Weights of a small transformer language model.
Size: 16 layers, 2 heads of 32 (1 for keys and values), MLP 128 SwiGLU, 1.64M parameters.
Architecture: RMSNorm before each block, normalized queries and keys.
Training: 132M tokens, 4038 steps.
Each number is 200 + 40 x the weight over its row's rms, rounded and kept within 0 to 999. Layers, rows and columns count from 0. The size before them is the row's rms in percent of the matrix's.

# layer 12 attention query, 64x64, rms 0.177, rows 31,63, columns 0-63
110,188,242,163,260,242,176,214,218,151,150,261,177,192,165,257,203,185,176,168,195,253,237,225,192,192,172,192,206,210,224,237,234,195,263,205,193,177,193,224,184,244,107,223,256,248,172,186,278,142,234,223,226,271,240,215,238,139,209,128,263,178,100,236,180
062,173,211,243,192,140,144,250,242,184,174,263,193,194,147,175,165,183,212,193,249,263,275,208,179,166,203,200,216,190,240,196,186,203,234,191,282,180,166,198,183,202,172,243,267,268,274,181,235,143,243,245,107,240,261,203,173,163,210,229,188,168,134,228,259
# layer 12 attention key, 32x64, rms 0.159, rows 31, columns 0-63
121,128,254,183,206,258,216,159,237,154,245,206,202,169,126,200,262,189,163,193,229,276,262,207,129,223,200,188,157,207,264,241,231,139,218,201,232,192,253,244,172,231,152,183,124,260,165,172,216,158,201,168,223,258,234,223,220,202,226,130,248,169,180,250,192
# layer 12 attention value, 32x64, rms 0.138, rows 0-31, columns 0-63
099,164,235,141,202,196,164,194,174,233,220,166,246,190,122,182,171,298,169,199,226,210,139,171,218,165,199,186,198,184,151,166,242,214,195,212,207,194,158,183,135,251,312,263,152,176,204,195,225,218,216,171,217,241,136,240,211,204,203,175,201,268,282,137,267
082,196,178,219,167,211,205,158,259,250,223,147,204,170,237,191,264,179,323,239,171,213,252,208,240,262,137,164,178,151,176,263,165,202,191,207,206,203,253,262,136,221,152,129,176,220,217,168,231,292,262,176,210,176,208,198,242,214,219,218,179,236,222,170,234
098,231,250,169,219,229,275,213,264,233,213,208,141,229,173,172,134,232,188,138,160,195,193,80,154,151,165,220,226,204,223,214,215,205,206,185,133,182,153,227,192,222,228,196,176,189,135,155,164,163,213,194,151,277,222,176,187,268,182,251,152,142,196,170,259
096,256,175,192,195,189,163,186,208,196,266,190,144,178,219,199,229,147,229,227,248,265,256,249,181,196,211,173,185,95,184,222,173,254,206,208,241,136,166,146,230,193,163,253,213,187,203,170,218,159,231,249,186,251,145,150,188,294,194,297,154,170,245,225,194
092,238,221,241,151,166,149,273,223,228,217,238,198,241,203,208,216,163,165,264,205,216,197,185,204,113,176,185,227,174,149,190,208,228,238,70,201,246,213,245,163,161,204,173,215,92,222,222,227,193,168,135,203,244,174,221,175,103,227,211,176,228,191,222,230
114,238,213,213,243,191,219,294,185,244,159,228,207,149,235,203,198,187,175,169,213,256,186,152,165,176,247,172,198,281,229,165,205,145,161,216,191,184,292,177,221,184,265,194,235,264,188,262,222,207,201,188,214,306,221,185,229,248,199,197,177,135,116,206,137
092,175,220,230,147,129,182,293,173,155,158,110,169,233,185,196,236,197,229,153,215,277,110,211,182,186,202,180,217,193,237,149,138,200,117,203,181,147,227,225,226,171,217,198,185,225,233,290,173,181,198,167,205,179,173,149,239,251,235,190,175,241,252,210,169
099,170,141,248,254,163,219,214,202,167,225,170,196,225,253,177,232,197,164,275,194,248,109,209,214,192,211,199,162,107,156,187,196,259,152,205,187,173,156,256,163,114,191,201,169,252,177,164,209,130,145,248,148,261,228,170,223,225,237,243,184,226,244,195,168
103,160,180,153,244,158,147,198,276,253,180,174,217,177,183,282,223,257,216,286,164,223,222,204,242,235,244,137,196,148,237,253,176,265,215,141,212,199,163,191,198,158,279,155,194,200,205,132,157,211,163,200,234,206,232,135,155,171,202,221,253,209,162,220,245
094,152,128,195,202,227,233,226,155,174,148,247,254,237,215,218,184,281,177,204,114,172,162,223,162,171,259,203,166,159,220,254,227,176,149,244,190,197,223,197,160,227,231,238,242,226,197,165,230,206,311,186,191,151,124,176,233,240,241,159,261,201,209,149,175
109,224,205,191,249,235,220,172,151,206,198,225,151,158,239,300,196,249,166,214,159,157,136,166,220,229,239,205,195,221,198,189,217,143,112,289,157,209,235,230,182,302,233,258,230,230,163,192,221,224,231,209,164,235,176,164,206,151,208,161,216,119,223,249,179
091,281,245,225,115,180,149,236,211,239,176,175,200,168,235,189,156,143,160,253,228,196,238,186,198,170,138,154,165,220,190,226,252,244,244,222,150,270,231,137,211,170,191,149,242,222,299,117,195,185,160,196,179,246,196,184,188,196,178,166,187,233,146,190,151
095,255,173,127,227,125,222,278,154,196,202,207,221,268,223,180,172,286,246,195,273,155,121,222,124,225,168,216,192,203,196,156,160,218,194,206,196,152,244,224,230,138,253,215,202,259,161,189,254,231,206,198,212,215,195,236,214,283,210,191,226,238,252,228,209
080,243,201,157,183,188,293,213,199,234,168,199,146,185,180,239,188,219,191,178,217,146,238,138,247,250,141,209,227,188,167,131,202,232,156,166,288,216,204,264,201,205,246,237,295,151,177,220,144,163,261,227,179,232,245,170,185,183,191,282,220,229,256,215,216
117,272,221,92,198,228,182,198,233,198,229,214,135,226,172,183,250,204,228,218,268,200,209,212,226,240,152,197,155,131,185,238,308,201,187,193,274,168,257,147,182,174,271,202,190,268,212,160,210,230,212,218,220,267,228,168,197,218,266,151,243,193,220,190,190
107,151,199,131,214,241,183,306,127,244,243,173,298,238,228,213,179,225,172,296,244,187,259,231,219,152,273,237,217,254,194,180,182,209,220,194,184,174,220,144,218,211,224,176,194,233,174,230,183,198,203,215,264,195,190,226,182,163,189,116,188,263,171,202,230
102,183,158,181,248,191,265,260,143,184,297,196,213,197,179,197,167,200,216,187,245,220,120,190,246,166,273,181,179,210,215,208,308,150,212,230,290,169,182,189,203,225,207,162,156,229,211,146,215,189,181,254,242,229,144,195,162,242,224,153,139,211,219,257,177
091,139,231,241,206,156,187,241,231,144,221,251,187,211,212,301,194,214,79,198,187,158,146,241,197,227,212,227,200,102,202,188,203,155,179,179,164,175,200,147,197,202,236,163,200,170,178,238,157,152,139,146,161,218,158,175,237,129,198,206,265,189,195,153,217
098,177,122,212,146,158,197,203,131,264,176,197,191,201,143,194,169,170,266,236,197,133,145,136,162,136,195,246,172,194,141,216,266,204,214,192,181,132,234,205,233,181,173,196,136,179,150,191,216,181,218,133,175,166,155,217,137,227,228,202,202,151,192,296,212
121,193,157,181,268,180,245,206,230,195,241,192,217,161,240,257,221,189,215,222,125,180,261,192,207,217,298,222,193,185,174,235,157,254,202,133,188,194,193,229,185,213,205,185,171,197,226,109,210,273,156,182,147,116,145,209,221,133,175,229,275,252,239,196,250
106,237,240,247,104,190,129,212,215,151,210,277,234,181,201,188,235,214,189,150,181,239,209,170,241,210,179,236,199,268,169,202,154,293,207,96,236,193,190,229,227,194,151,216,208,183,167,282,187,271,170,215,178,145,165,200,192,247,228,200,193,176,165,176,134
098,173,273,228,157,144,147,232,146,186,226,207,149,196,232,182,177,230,135,196,176,213,239,147,274,179,243,216,184,199,203,168,206,144,213,265,210,194,205,181,215,138,208,234,231,138,96,188,192,207,148,264,216,240,246,184,210,174,286,171,222,271,159,209,249
091,195,133,135,194,188,205,236,236,233,235,250,237,161,196,213,226,214,217,164,244,237,201,165,308,209,218,145,132,222,219,220,185,286,143,183,173,223,144,178,205,176,129,244,152,191,219,244,154,172,154,181,157,200,256,168,213,198,224,201,228,186,276,238,279
104,115,208,256,194,200,217,257,206,204,178,211,192,234,169,138,155,133,292,201,254,230,199,202,183,222,196,169,291,270,256,163,193,218,239,159,260,198,192,170,196,189,209,195,244,285,219,161,109,184,200,164,140,198,253,219,222,209,193,209,273,186,208,209,236
101,137,216,233,261,151,163,197,206,259,207,175,150,170,234,209,224,113,258,262,216,289,223,214,249,220,216,176,160,225,192,148,195,202,245,176,221,135,174,173,202,192,179,180,206,232,201,79,171,174,231,203,226,199,151,205,232,236,229,194,198,232,245,124,131
102,205,282,190,158,218,155,214,145,188,117,274,145,198,223,191,164,229,176,185,196,176,199,197,171,191,164,218,118,237,252,202,193,200,208,274,213,231,234,159,201,242,169,269,235,140,147,230,163,240,269,136,213,288,209,200,206,256,206,160,176,200,184,224,138
108,176,247,258,272,203,207,206,208,259,234,123,216,260,220,273,193,256,229,181,213,175,151,154,223,146,125,214,204,192,198,250,210,222,200,190,219,219,142,197,187,191,233,158,211,166,222,152,213,219,168,326,225,155,254,213,210,113,169,251,199,168,222,231,227
111,213,244,158,208,242,114,175,121,210,209,227,168,208,156,190,249,203,177,212,236,192,194,133,119,244,175,179,190,252,245,127,210,160,204,212,233,186,268,98,202,149,254,199,165,233,199,202,151,174,239,146,172,236,197,258,253,203,250,197,220,142,196,238,181
104,263,218,193,178,218,249,231,292,187,199,249,163,193,265,183,196,265,234,192,184,203,174,207,226,192,214,212,165,172,237,223,115,223,181,291,161,161,167,176,217,259,210,227,266,235,208,215,221,137,239,170,244,217,232,172,177,262,138,237,120,151,186,225,262
094,204,152,129,262,164,232,227,191,221,176,230,192,247,179,281,206,193,212,191,246,217,182,215,155,153,167,151,161,162,191,209,206,156,257,201,133,224,232,191,201,151,292,174,265,266,205,143,175,237,208,210,241,205,218,247,260,112,206,182,159,141,222,177,137
094,210,256,157,187,249,238,171,220,231,214,129,221,188,167,219,207,144,236,191,226,220,199,157,206,213,97,138,250,196,174,159,237,219,218,129,328,253,208,215,191,145,166,187,175,185,217,160,218,184,262,215,244,277,213,178,144,249,213,224,204,218,219,239,236
097,233,143,215,214,265,245,147,236,258,232,162,234,196,216,197,174,118,220,236,281,209,277,170,185,255,215,212,183,147,186,210,173,235,194,216,223,121,143,269,158,177,170,197,126,176,220,149,222,164,285,205,210,141,221,170,205,267,187,215,171,190,224,211,224
# layer 12 attention output (transposed), 64x64, rms 0.143, rows 0-63, columns 0-63
110,189,216,183,249,188,226,136,154,170,211,266,263,252,192,230,182,173,159,235,206,169,185,284,206,210,206,201,192,212,163,204,211,80,241,215,209,167,188,221,162,252,168,241,193,196,238,224,246,165,229,251,104,190,200,213,179,140,288,266,227,215,204,238,255
092,263,225,164,175,211,179,239,230,294,268,227,296,187,171,176,243,171,128,136,229,180,132,191,227,254,223,114,222,254,205,276,216,174,194,219,171,241,210,288,209,204,193,176,246,233,199,188,195,203,193,196,143,220,263,191,196,252,209,205,182,209,163,215,172
111,182,173,233,220,177,225,134,182,159,166,183,212,199,270,176,232,142,143,154,254,253,243,294,197,164,219,239,214,197,235,271,201,209,174,250,212,263,266,217,299,163,192,218,255,192,227,160,208,139,177,218,260,219,271,201,225,184,216,159,149,163,204,197,213
119,171,112,234,235,231,165,253,245,223,147,215,169,162,222,227,193,188,164,243,239,141,124,180,231,148,210,223,230,141,232,124,173,212,226,206,246,244,230,230,171,143,164,274,175,219,176,235,177,244,153,218,129,177,223,191,197,209,116,189,222,217,227,229,125
095,191,218,161,269,179,212,107,233,174,168,201,247,189,230,257,221,184,219,180,217,172,248,204,219,139,203,235,128,169,179,270,220,186,195,182,200,135,165,199,231,213,239,114,242,183,161,134,159,234,206,210,176,211,259,150,127,262,257,270,232,212,187,153,229
096,189,130,174,161,236,199,224,187,236,173,169,155,118,143,194,195,142,213,169,151,228,169,172,161,199,166,146,187,218,250,220,215,255,166,234,173,108,232,201,153,213,180,128,229,147,148,198,181,113,215,252,174,141,235,120,174,226,219,149,163,187,184,220,224
096,193,224,163,214,283,173,234,131,242,160,213,213,173,196,206,161,173,238,121,204,210,225,191,302,141,250,162,157,194,153,168,217,173,204,181,213,238,148,162,260,217,148,201,201,202,185,220,145,124,254,172,210,135,275,158,203,200,229,194,137,197,251,228,157
098,251,283,261,246,219,177,219,205,215,162,227,197,148,195,203,168,133,257,250,242,174,241,168,228,132,108,182,222,139,158,215,158,206,226,175,222,198,161,209,145,163,209,186,159,239,145,258,234,189,228,194,213,118,290,146,151,189,202,211,178,175,214,212,182
094,216,207,223,284,178,280,272,249,209,163,216,127,134,194,176,145,107,220,197,206,267,222,164,154,251,155,204,179,169,209,184,202,242,287,237,216,242,167,242,246,228,169,247,184,229,227,214,159,145,168,151,195,180,209,201,206,135,191,201,204,219,194,163,148
082,205,230,168,193,179,92,209,166,161,176,168,179,145,217,174,121,226,256,206,232,175,224,164,244,257,206,224,211,266,184,150,138,257,173,277,245,197,156,193,213,189,193,201,184,226,235,180,193,243,155,121,185,251,184,216,143,208,210,273,148,217,257,225,256
097,248,160,206,136,182,195,222,176,222,202,274,258,198,208,174,169,222,266,110,150,188,179,206,205,161,222,166,170,196,186,179,170,212,217,194,163,203,189,244,135,163,209,128,192,141,196,141,194,128,130,153,237,126,259,195,182,233,194,217,165,237,300,161,196
090,218,183,139,186,183,114,164,235,135,212,229,128,160,177,223,163,232,181,258,175,256,237,170,219,185,200,142,218,151,262,224,164,170,236,174,220,208,177,140,236,217,167,260,199,169,246,177,133,203,205,197,179,142,191,220,238,227,189,281,307,248,176,177,213
102,159,161,230,241,274,91,188,191,198,201,194,215,225,222,195,172,142,224,155,223,178,191,190,260,178,139,234,258,275,179,197,205,200,211,210,194,181,255,115,168,241,208,201,195,259,186,256,218,176,248,218,137,224,243,222,155,185,277,227,276,146,151,211,211
087,155,217,149,234,160,203,157,241,159,196,208,203,169,199,183,221,168,161,229,182,214,214,186,119,89,186,206,212,132,149,164,164,134,236,255,185,225,202,191,257,164,150,201,256,293,194,220,242,206,221,213,213,260,234,113,244,137,191,215,185,220,177,239,158
096,220,267,143,213,201,226,169,204,126,236,220,151,166,261,198,151,188,129,197,184,156,256,243,243,143,196,153,149,235,247,207,160,211,229,221,199,200,205,207,175,239,191,286,227,215,217,209,175,203,115,192,160,227,147,186,101,193,186,272,139,246,222,206,227
090,223,214,243,275,281,144,193,187,137,181,180,178,207,179,176,155,188,188,157,167,163,196,235,203,209,203,207,175,243,216,235,203,215,153,236,126,131,243,191,82,274,169,180,139,162,218,220,192,179,198,219,238,165,167,254,139,221,216,237,230,143,126,181,218
110,232,222,261,166,238,116,224,204,229,226,277,197,151,274,197,200,129,180,265,206,182,179,256,199,185,218,147,225,253,120,143,233,201,234,212,183,220,262,220,126,281,138,202,167,201,198,156,190,205,242,174,148,148,191,220,172,200,186,166,194,167,187,160,241
103,238,237,235,231,180,208,190,209,191,174,197,247,224,237,191,207,187,271,214,184,232,274,194,188,189,135,217,200,187,179,180,265,222,306,225,249,155,186,213,146,183,283,201,177,187,235,236,141,244,242,186,205,119,193,125,173,250,228,136,178,219,212,200,100
101,194,226,159,277,232,207,285,201,185,277,218,203,232,217,217,105,142,180,182,226,225,206,250,188,195,124,174,235,221,213,121,160,212,210,235,214,220,189,146,191,162,156,264,259,234,261,128,182,192,153,200,189,248,168,233,207,182,244,239,183,193,198,165,275
092,198,162,243,134,246,202,239,191,214,174,203,128,195,243,137,154,156,219,192,132,319,200,195,211,185,172,141,244,183,224,222,216,169,124,185,173,195,140,260,193,196,206,229,204,185,170,234,180,221,269,190,169,211,280,245,155,226,192,124,189,194,228,270,197
094,188,191,217,190,123,224,192,195,261,216,169,198,233,222,241,243,235,228,152,212,253,118,191,166,237,230,180,233,102,228,123,220,109,215,166,164,178,232,228,215,141,195,207,157,214,180,157,143,240,211,189,223,233,157,192,264,146,213,111,214,240,172,215,239
086,210,220,152,256,208,134,204,206,225,195,210,231,208,166,226,183,230,227,214,188,188,235,163,141,176,107,231,156,177,219,223,165,143,249,206,153,240,247,142,263,143,195,116,145,215,216,238,222,166,171,193,238,108,223,158,236,211,229,175,140,126,158,179,157
100,167,208,173,255,169,179,190,191,225,201,148,186,206,200,219,206,157,153,214,121,240,238,178,169,181,194,181,238,239,298,153,135,160,159,190,159,186,221,272,176,116,176,304,192,231,237,215,171,216,190,214,249,196,156,187,248,190,113,166,168,261,252,197,218
095,257,188,190,256,183,178,224,260,138,186,143,117,246,180,169,196,216,202,270,129,206,181,181,234,160,167,182,162,158,156,153,194,151,178,219,185,254,200,233,288,231,139,219,223,174,192,180,142,183,201,162,175,164,161,275,161,140,198,225,111,199,184,197,176
107,159,160,206,212,226,207,220,195,140,160,211,148,243,231,161,107,160,143,200,134,207,216,241,234,202,184,238,264,206,183,136,201,181,217,203,123,262,190,206,206,225,140,228,140,201,197,189,91,204,216,191,219,139,167,184,152,225,208,240,126,229,210,276,179
079,239,182,238,255,160,203,178,198,207,260,176,241,296,195,250,197,224,224,182,184,219,156,280,190,193,176,260,181,243,222,131,194,172,188,249,244,140,218,228,215,149,200,127,159,250,226,108,233,166,147,151,213,226,195,217,238,241,179,293,171,192,218,178,193
097,138,197,206,216,166,180,190,249,137,198,241,133,245,167,198,217,257,210,157,223,199,280,246,167,237,237,186,146,192,185,220,249,283,232,98,183,160,219,179,204,220,210,190,171,139,212,204,259,208,274,281,237,153,172,218,199,153,168,198,210,196,241,136,222
082,163,239,200,206,199,194,233,221,149,219,166,251,254,150,215,283,244,117,162,212,242,152,253,256,217,239,233,104,271,218,235,224,144,227,232,225,204,231,216,153,195,166,236,238,148,175,241,245,246,218,133,179,203,175,213,186,159,226,242,172,255,184,209,247
102,225,197,248,244,209,197,184,121,282,150,191,209,212,168,256,215,201,138,186,214,166,157,184,131,139,182,219,235,137,219,226,190,257,201,182,221,214,136,234,245,171,234,162,216,166,241,137,224,243,214,117,157,243,250,212,227,250,134,191,170,222,226,121,185
105,157,240,180,149,205,140,220,202,145,186,221,163,194,187,215,235,205,202,205,142,231,229,210,209,191,150,168,131,245,235,214,111,171,134,215,121,90,195,206,156,221,211,250,157,171,236,242,189,138,247,177,203,181,244,203,110,196,141,174,204,192,185,141,217
104,201,186,169,234,166,234,140,230,191,283,201,223,143,178,171,160,193,110,229,160,197,196,234,199,202,268,232,166,191,173,211,220,287,252,161,232,193,235,198,259,133,160,243,238,256,174,165,214,217,184,160,125,201,159,167,175,160,219,270,186,173,205,248,280
088,201,201,250,225,172,255,148,174,237,184,172,166,197,195,246,145,172,158,232,204,192,120,272,186,273,271,235,196,264,201,202,168,260,228,251,258,271,238,140,139,164,189,162,250,237,199,222,246,241,161,258,162,232,210,226,185,169,178,231,176,180,225,211,257
097,160,217,206,175,172,199,214,272,203,184,198,149,137,190,254,211,223,172,230,233,183,182,111,248,222,132,263,287,247,252,213,129,196,184,186,256,168,192,258,200,99,137,265,267,211,195,186,201,204,217,216,187,192,150,181,202,226,208,222,173,181,173,248,150
089,202,235,179,175,230,188,156,65,213,248,191,219,209,175,166,173,152,184,150,211,174,217,167,245,169,266,145,119,245,178,148,217,196,186,193,142,216,264,191,166,200,224,190,224,132,285,168,206,158,205,172,184,148,166,156,239,185,212,254,134,203,189,212,246
104,192,177,292,178,197,139,177,225,251,279,237,155,178,225,188,218,154,193,206,153,171,153,165,261,162,203,219,210,254,212,260,218,204,225,173,207,144,218,243,138,201,191,200,290,123,254,240,227,253,160,268,206,170,175,176,249,251,143,189,237,203,197,160,217
096,226,197,238,168,247,238,177,147,155,219,152,166,252,158,213,237,245,247,115,182,230,303,240,148,166,172,124,203,242,189,225,257,248,167,204,148,196,200,214,130,307,232,187,193,185,199,208,226,253,237,178,240,174,167,179,235,214,222,169,182,211,236,232,215
100,223,190,194,238,189,193,194,182,173,174,210,146,117,175,187,200,332,158,136,189,231,97,220,154,173,175,232,191,247,200,206,220,227,149,274,160,209,211,164,163,170,215,234,195,260,199,176,258,126,198,190,122,200,244,192,208,162,151,190,229,228,188,179,244
116,164,226,157,187,121,194,188,187,198,192,132,222,188,244,268,236,128,251,208,256,203,189,256,206,233,203,181,245,193,212,232,189,240,211,101,264,227,167,287,274,216,205,179,203,173,197,216,110,229,217,237,236,248,266,234,200,219,178,166,171,227,208,249,160
088,264,251,167,223,194,193,216,224,178,230,229,245,185,218,221,175,116,153,229,146,252,169,206,97,207,193,212,130,175,229,215,216,193,231,174,127,264,186,248,168,166,237,153,215,239,150,178,130,190,219,223,290,245,247,217,183,186,172,150,232,242,189,225,254
110,194,194,162,204,228,227,171,151,282,323,229,172,200,224,204,228,246,192,165,167,174,183,217,180,162,245,253,183,184,200,190,169,227,215,176,158,163,232,153,103,164,184,159,283,207,285,191,191,211,222,169,157,202,198,145,228,115,198,194,209,236,231,128,218
108,213,192,206,151,232,266,122,127,209,222,223,202,205,182,207,144,172,158,146,229,173,221,246,150,169,238,235,173,239,203,138,168,213,146,219,183,252,231,146,283,146,213,260,150,219,263,195,246,197,237,124,170,213,141,233,227,157,229,145,152,187,189,194,226
122,165,199,160,250,214,219,229,235,225,154,170,189,239,228,174,179,150,207,234,250,182,213,161,273,224,228,214,191,128,248,258,188,142,250,156,248,192,217,206,325,142,167,231,147,243,204,211,258,261,177,181,270,179,160,208,235,174,229,192,263,234,190,178,168
120,148,246,269,206,218,146,214,292,220,201,198,198,249,187,259,228,216,168,273,257,225,206,172,243,200,236,210,188,204,217,273,205,204,198,176,251,159,242,262,199,157,159,196,142,177,242,241,180,271,219,302,279,242,219,200,200,205,261,204,223,196,181,162,165
098,189,93,179,230,255,264,177,108,148,155,152,232,206,246,205,315,192,215,157,235,290,176,209,222,220,161,136,224,177,215,216,197,213,166,239,169,181,171,248,134,270,232,153,203,201,195,192,229,200,212,166,167,198,237,195,154,200,222,191,174,178,177,220,223
102,198,293,189,169,228,225,259,166,255,216,243,167,166,237,228,165,165,231,272,181,187,241,237,183,235,266,143,192,176,165,233,279,215,166,233,225,168,192,276,157,157,116,259,158,223,230,188,160,245,155,199,227,277,189,194,175,172,243,196,216,150,186,216,209
079,188,245,222,143,177,146,207,81,187,253,189,178,239,158,190,200,204,206,195,134,163,250,171,219,227,271,241,165,203,205,193,192,222,211,212,224,244,163,235,157,196,167,284,163,156,225,276,152,307,159,273,148,180,195,207,206,230,206,201,230,184,216,185,162
109,157,177,230,139,207,191,177,196,204,172,157,204,281,226,193,239,218,223,138,287,227,205,261,177,222,291,115,270,172,150,184,219,187,168,192,179,172,196,227,222,253,224,233,202,132,177,234,162,193,195,162,118,234,233,194,99,184,242,185,185,173,213,227,178
100,124,208,196,150,151,278,179,202,160,143,183,203,180,200,198,112,234,250,189,236,209,166,194,184,170,203,257,253,136,119,200,189,102,204,200,213,230,189,213,286,129,193,189,216,204,132,240,199,196,181,186,135,210,226,160,220,185,191,154,231,165,227,224,137
085,159,219,166,182,163,262,163,230,273,169,254,235,191,208,197,242,231,159,190,224,194,255,153,249,245,232,152,197,120,222,225,175,178,179,151,224,135,221,196,120,196,218,278,211,127,193,166,222,181,163,161,260,180,235,199,193,245,197,171,273,194,272,169,141
107,224,175,147,254,214,128,208,194,220,199,201,182,140,210,198,204,274,151,160,238,123,167,193,262,252,265,276,240,213,279,246,137,196,183,143,199,209,178,122,236,143,132,225,189,215,175,207,197,237,175,186,184,215,196,254,155,213,233,239,266,207,219,201,176
102,198,270,129,213,285,188,238,217,195,145,218,176,231,186,190,234,263,216,222,188,233,235,231,188,240,255,199,191,190,245,248,239,107,199,140,289,167,213,193,146,222,251,102,200,199,207,208,237,241,237,272,234,205,236,173,211,229,177,225,228,261,230,216,186
111,188,205,181,252,167,177,210,136,196,248,196,217,174,174,181,126,232,160,205,232,153,179,190,241,217,232,325,154,201,197,175,205,191,176,219,193,211,194,77,123,135,163,220,217,249,206,177,275,190,223,160,222,179,163,170,285,199,227,214,188,196,144,160,206
104,232,236,125,269,209,209,230,146,201,152,199,202,155,215,189,199,186,275,174,191,152,170,234,155,183,200,272,147,180,194,211,216,250,199,193,186,289,137,247,179,130,199,216,238,304,153,185,165,151,194,158,203,182,279,134,211,213,253,243,189,185,196,203,206
094,200,128,208,169,229,233,225,214,153,169,146,178,220,170,146,256,186,285,198,198,209,155,245,261,207,128,136,273,218,200,270,210,212,245,177,213,223,133,204,186,235,252,212,228,229,167,147,173,179,237,147,239,284,218,203,166,185,117,192,240,189,233,197,235
106,193,179,270,195,191,191,228,146,170,235,247,153,225,278,221,195,264,277,234,145,205,231,194,149,182,192,150,186,137,123,160,235,169,275,224,217,223,183,262,203,129,275,189,216,238,162,175,147,201,243,189,245,218,198,191,252,234,236,232,150,226,191,249,196
105,217,153,192,185,147,132,181,145,267,266,200,282,178,259,145,260,208,237,198,207,202,193,158,159,287,257,150,123,224,177,200,198,195,240,204,170,277,138,181,191,245,152,191,151,248,164,184,158,203,223,251,208,221,261,181,195,191,194,227,196,234,194,155,183
106,217,164,205,232,193,214,160,194,207,203,144,253,209,198,194,201,191,276,113,299,219,242,169,193,188,199,149,165,213,168,176,253,220,136,216,137,193,192,145,206,221,246,171,283,218,194,166,284,150,216,121,164,200,222,165,237,211,230,124,209,214,145,192,252
120,178,195,212,226,218,227,182,239,134,100,191,203,178,228,214,261,199,222,266,239,192,183,219,229,220,223,117,211,245,186,238,215,143,284,136,224,170,189,286,249,191,217,184,187,146,173,198,156,171,183,191,254,245,264,208,108,187,212,178,264,180,180,228,234
096,233,232,215,178,237,191,175,168,155,318,183,129,199,144,168,164,241,124,173,188,151,236,213,213,147,230,226,188,253,268,151,219,219,144,241,148,173,265,126,174,180,165,244,157,157,209,232,194,240,174,180,177,215,138,159,261,174,200,197,216,205,193,160,201
103,206,215,188,171,194,158,224,175,177,181,210,225,185,244,258,281,168,246,227,242,275,217,309,264,207,161,147,188,143,239,340,198,186,185,177,203,176,145,215,226,270,188,195,198,201,190,202,207,177,211,247,215,238,273,168,167,201,221,217,199,220,234,239,237
111,126,272,230,181,168,238,220,164,184,232,226,209,261,222,239,267,161,240,255,201,234,287,216,207,276,291,171,204,203,166,177,248,178,175,165,252,168,244,256,282,199,217,189,169,158,210,156,188,258,146,248,228,226,182,236,245,189,223,193,189,174,193,189,239
094,259,176,228,230,200,209,117,192,169,180,223,213,207,209,157,210,186,127,141,210,233,116,248,232,276,275,169,179,286,253,245,212,204,207,196,245,201,221,203,227,231,166,184,272,177,220,206,232,151,175,172,122,221,184,153,166,209,212,232,267,181,227,275,223
090,242,228,252,189,204,162,203,182,206,215,255,175,227,229,197,231,185,212,99,224,166,239,256,151,216,204,78,197,251,207,150,226,200,125,222,168,209,182,196,131,225,285,195,211,152,228,256,180,184,183,231,171,228,267,159,218,195,230,124,158,158,220,163,178
099,127,211,159,147,160,177,202,165,234,210,195,265,234,157,219,220,221,156,144,187,176,241,120,217,140,288,151,192,249,143,174,233,209,171,204,148,188,219,140,134,253,243,202,196,160,193,248,177,210,216,184,143,182,175,183,291,228,273,155,197,174,182,217,199
# layer 12 MLP gate, 128x64, rms 0.174, rows 0-3, columns 0-63
091,254,199,139,269,182,190,206,193,198,201,154,217,233,214,195,187,200,156,190,250,187,212,202,182,225,214,189,217,214,201,269,239,200,226,149,327,279,138,143,177,210,149,177,258,240,165,229,266,172,247,107,146,200,195,183,187,270,207,157,216,153,178,211,169
104,148,178,196,161,204,141,160,231,258,242,217,143,237,257,156,188,244,166,176,182,202,206,210,201,140,144,260,89,154,208,216,195,258,256,178,256,225,222,166,162,185,292,229,243,148,203,144,151,139,221,220,232,163,168,177,232,190,227,203,190,188,203,185,148
102,162,197,242,286,274,161,195,197,189,189,187,185,199,161,254,246,219,127,130,222,206,158,173,209,222,163,143,168,159,226,167,242,276,263,211,250,205,135,205,191,230,180,234,218,181,135,159,217,162,246,244,203,155,178,257,220,189,212,167,195,280,131,220,156
085,151,182,204,202,118,273,174,180,253,254,170,230,165,207,193,205,129,261,152,227,207,250,232,171,179,102,243,232,155,203,252,164,215,203,174,219,271,179,199,232,147,139,172,189,152,211,201,190,193,271,188,219,174,255,142,216,211,200,241,189,179,237,157,278
# layer 12 MLP up, 128x64, rms 0.166, rows 0-2, columns 0-63
094,184,284,183,172,212,157,142,158,195,155,250,236,204,131,169,144,192,230,250,279,244,187,183,256,228,215,240,190,228,220,109,119,255,182,198,229,205,189,165,170,191,251,220,199,258,181,183,184,269,225,116,212,230,144,240,178,236,217,178,225,228,196,190,151
096,275,289,164,201,154,179,259,156,121,154,188,189,167,193,207,198,217,204,199,218,257,240,159,161,150,169,265,183,232,257,191,195,200,188,286,182,210,180,210,220,143,122,211,203,223,258,168,190,211,272,201,151,216,227,240,123,175,243,263,178,229,216,168,190
107,194,170,261,234,229,156,163,199,207,180,243,159,182,197,244,227,156,209,209,181,253,247,155,279,210,162,224,140,241,191,174,123,194,240,187,216,157,161,205,176,192,177,150,143,274,152,167,190,129,178,243,233,93,234,265,204,250,233,209,174,147,191,163,225
# layer 12 MLP down (transposed), 128x64, rms 0.114, rows 0-2, columns 0-63
093,196,257,206,131,200,193,187,242,292,185,117,214,180,250,228,187,256,149,145,159,198,248,192,205,239,198,161,172,242,215,219,203,211,147,133,195,126,221,145,258,238,162,177,187,140,235,210,248,216,233,184,83,197,181,256,204,195,198,189,235,219,244,219,188
100,202,185,200,200,189,131,228,212,223,245,220,210,184,297,269,203,221,221,210,127,139,204,213,232,267,224,178,172,211,162,165,178,245,218,172,206,119,194,221,257,237,196,194,239,228,151,264,188,120,169,260,243,169,275,249,184,272,175,220,166,185,176,235,251
096,158,204,177,171,168,291,190,154,170,249,190,196,155,186,164,179,188,185,223,199,182,226,340,160,230,112,206,174,224,214,193,206,127,189,230,179,160,165,155,198,143,229,222,220,176,231,180,181,236,135,153,232,153,144,174,209,148,267,203,157,180,243,155,195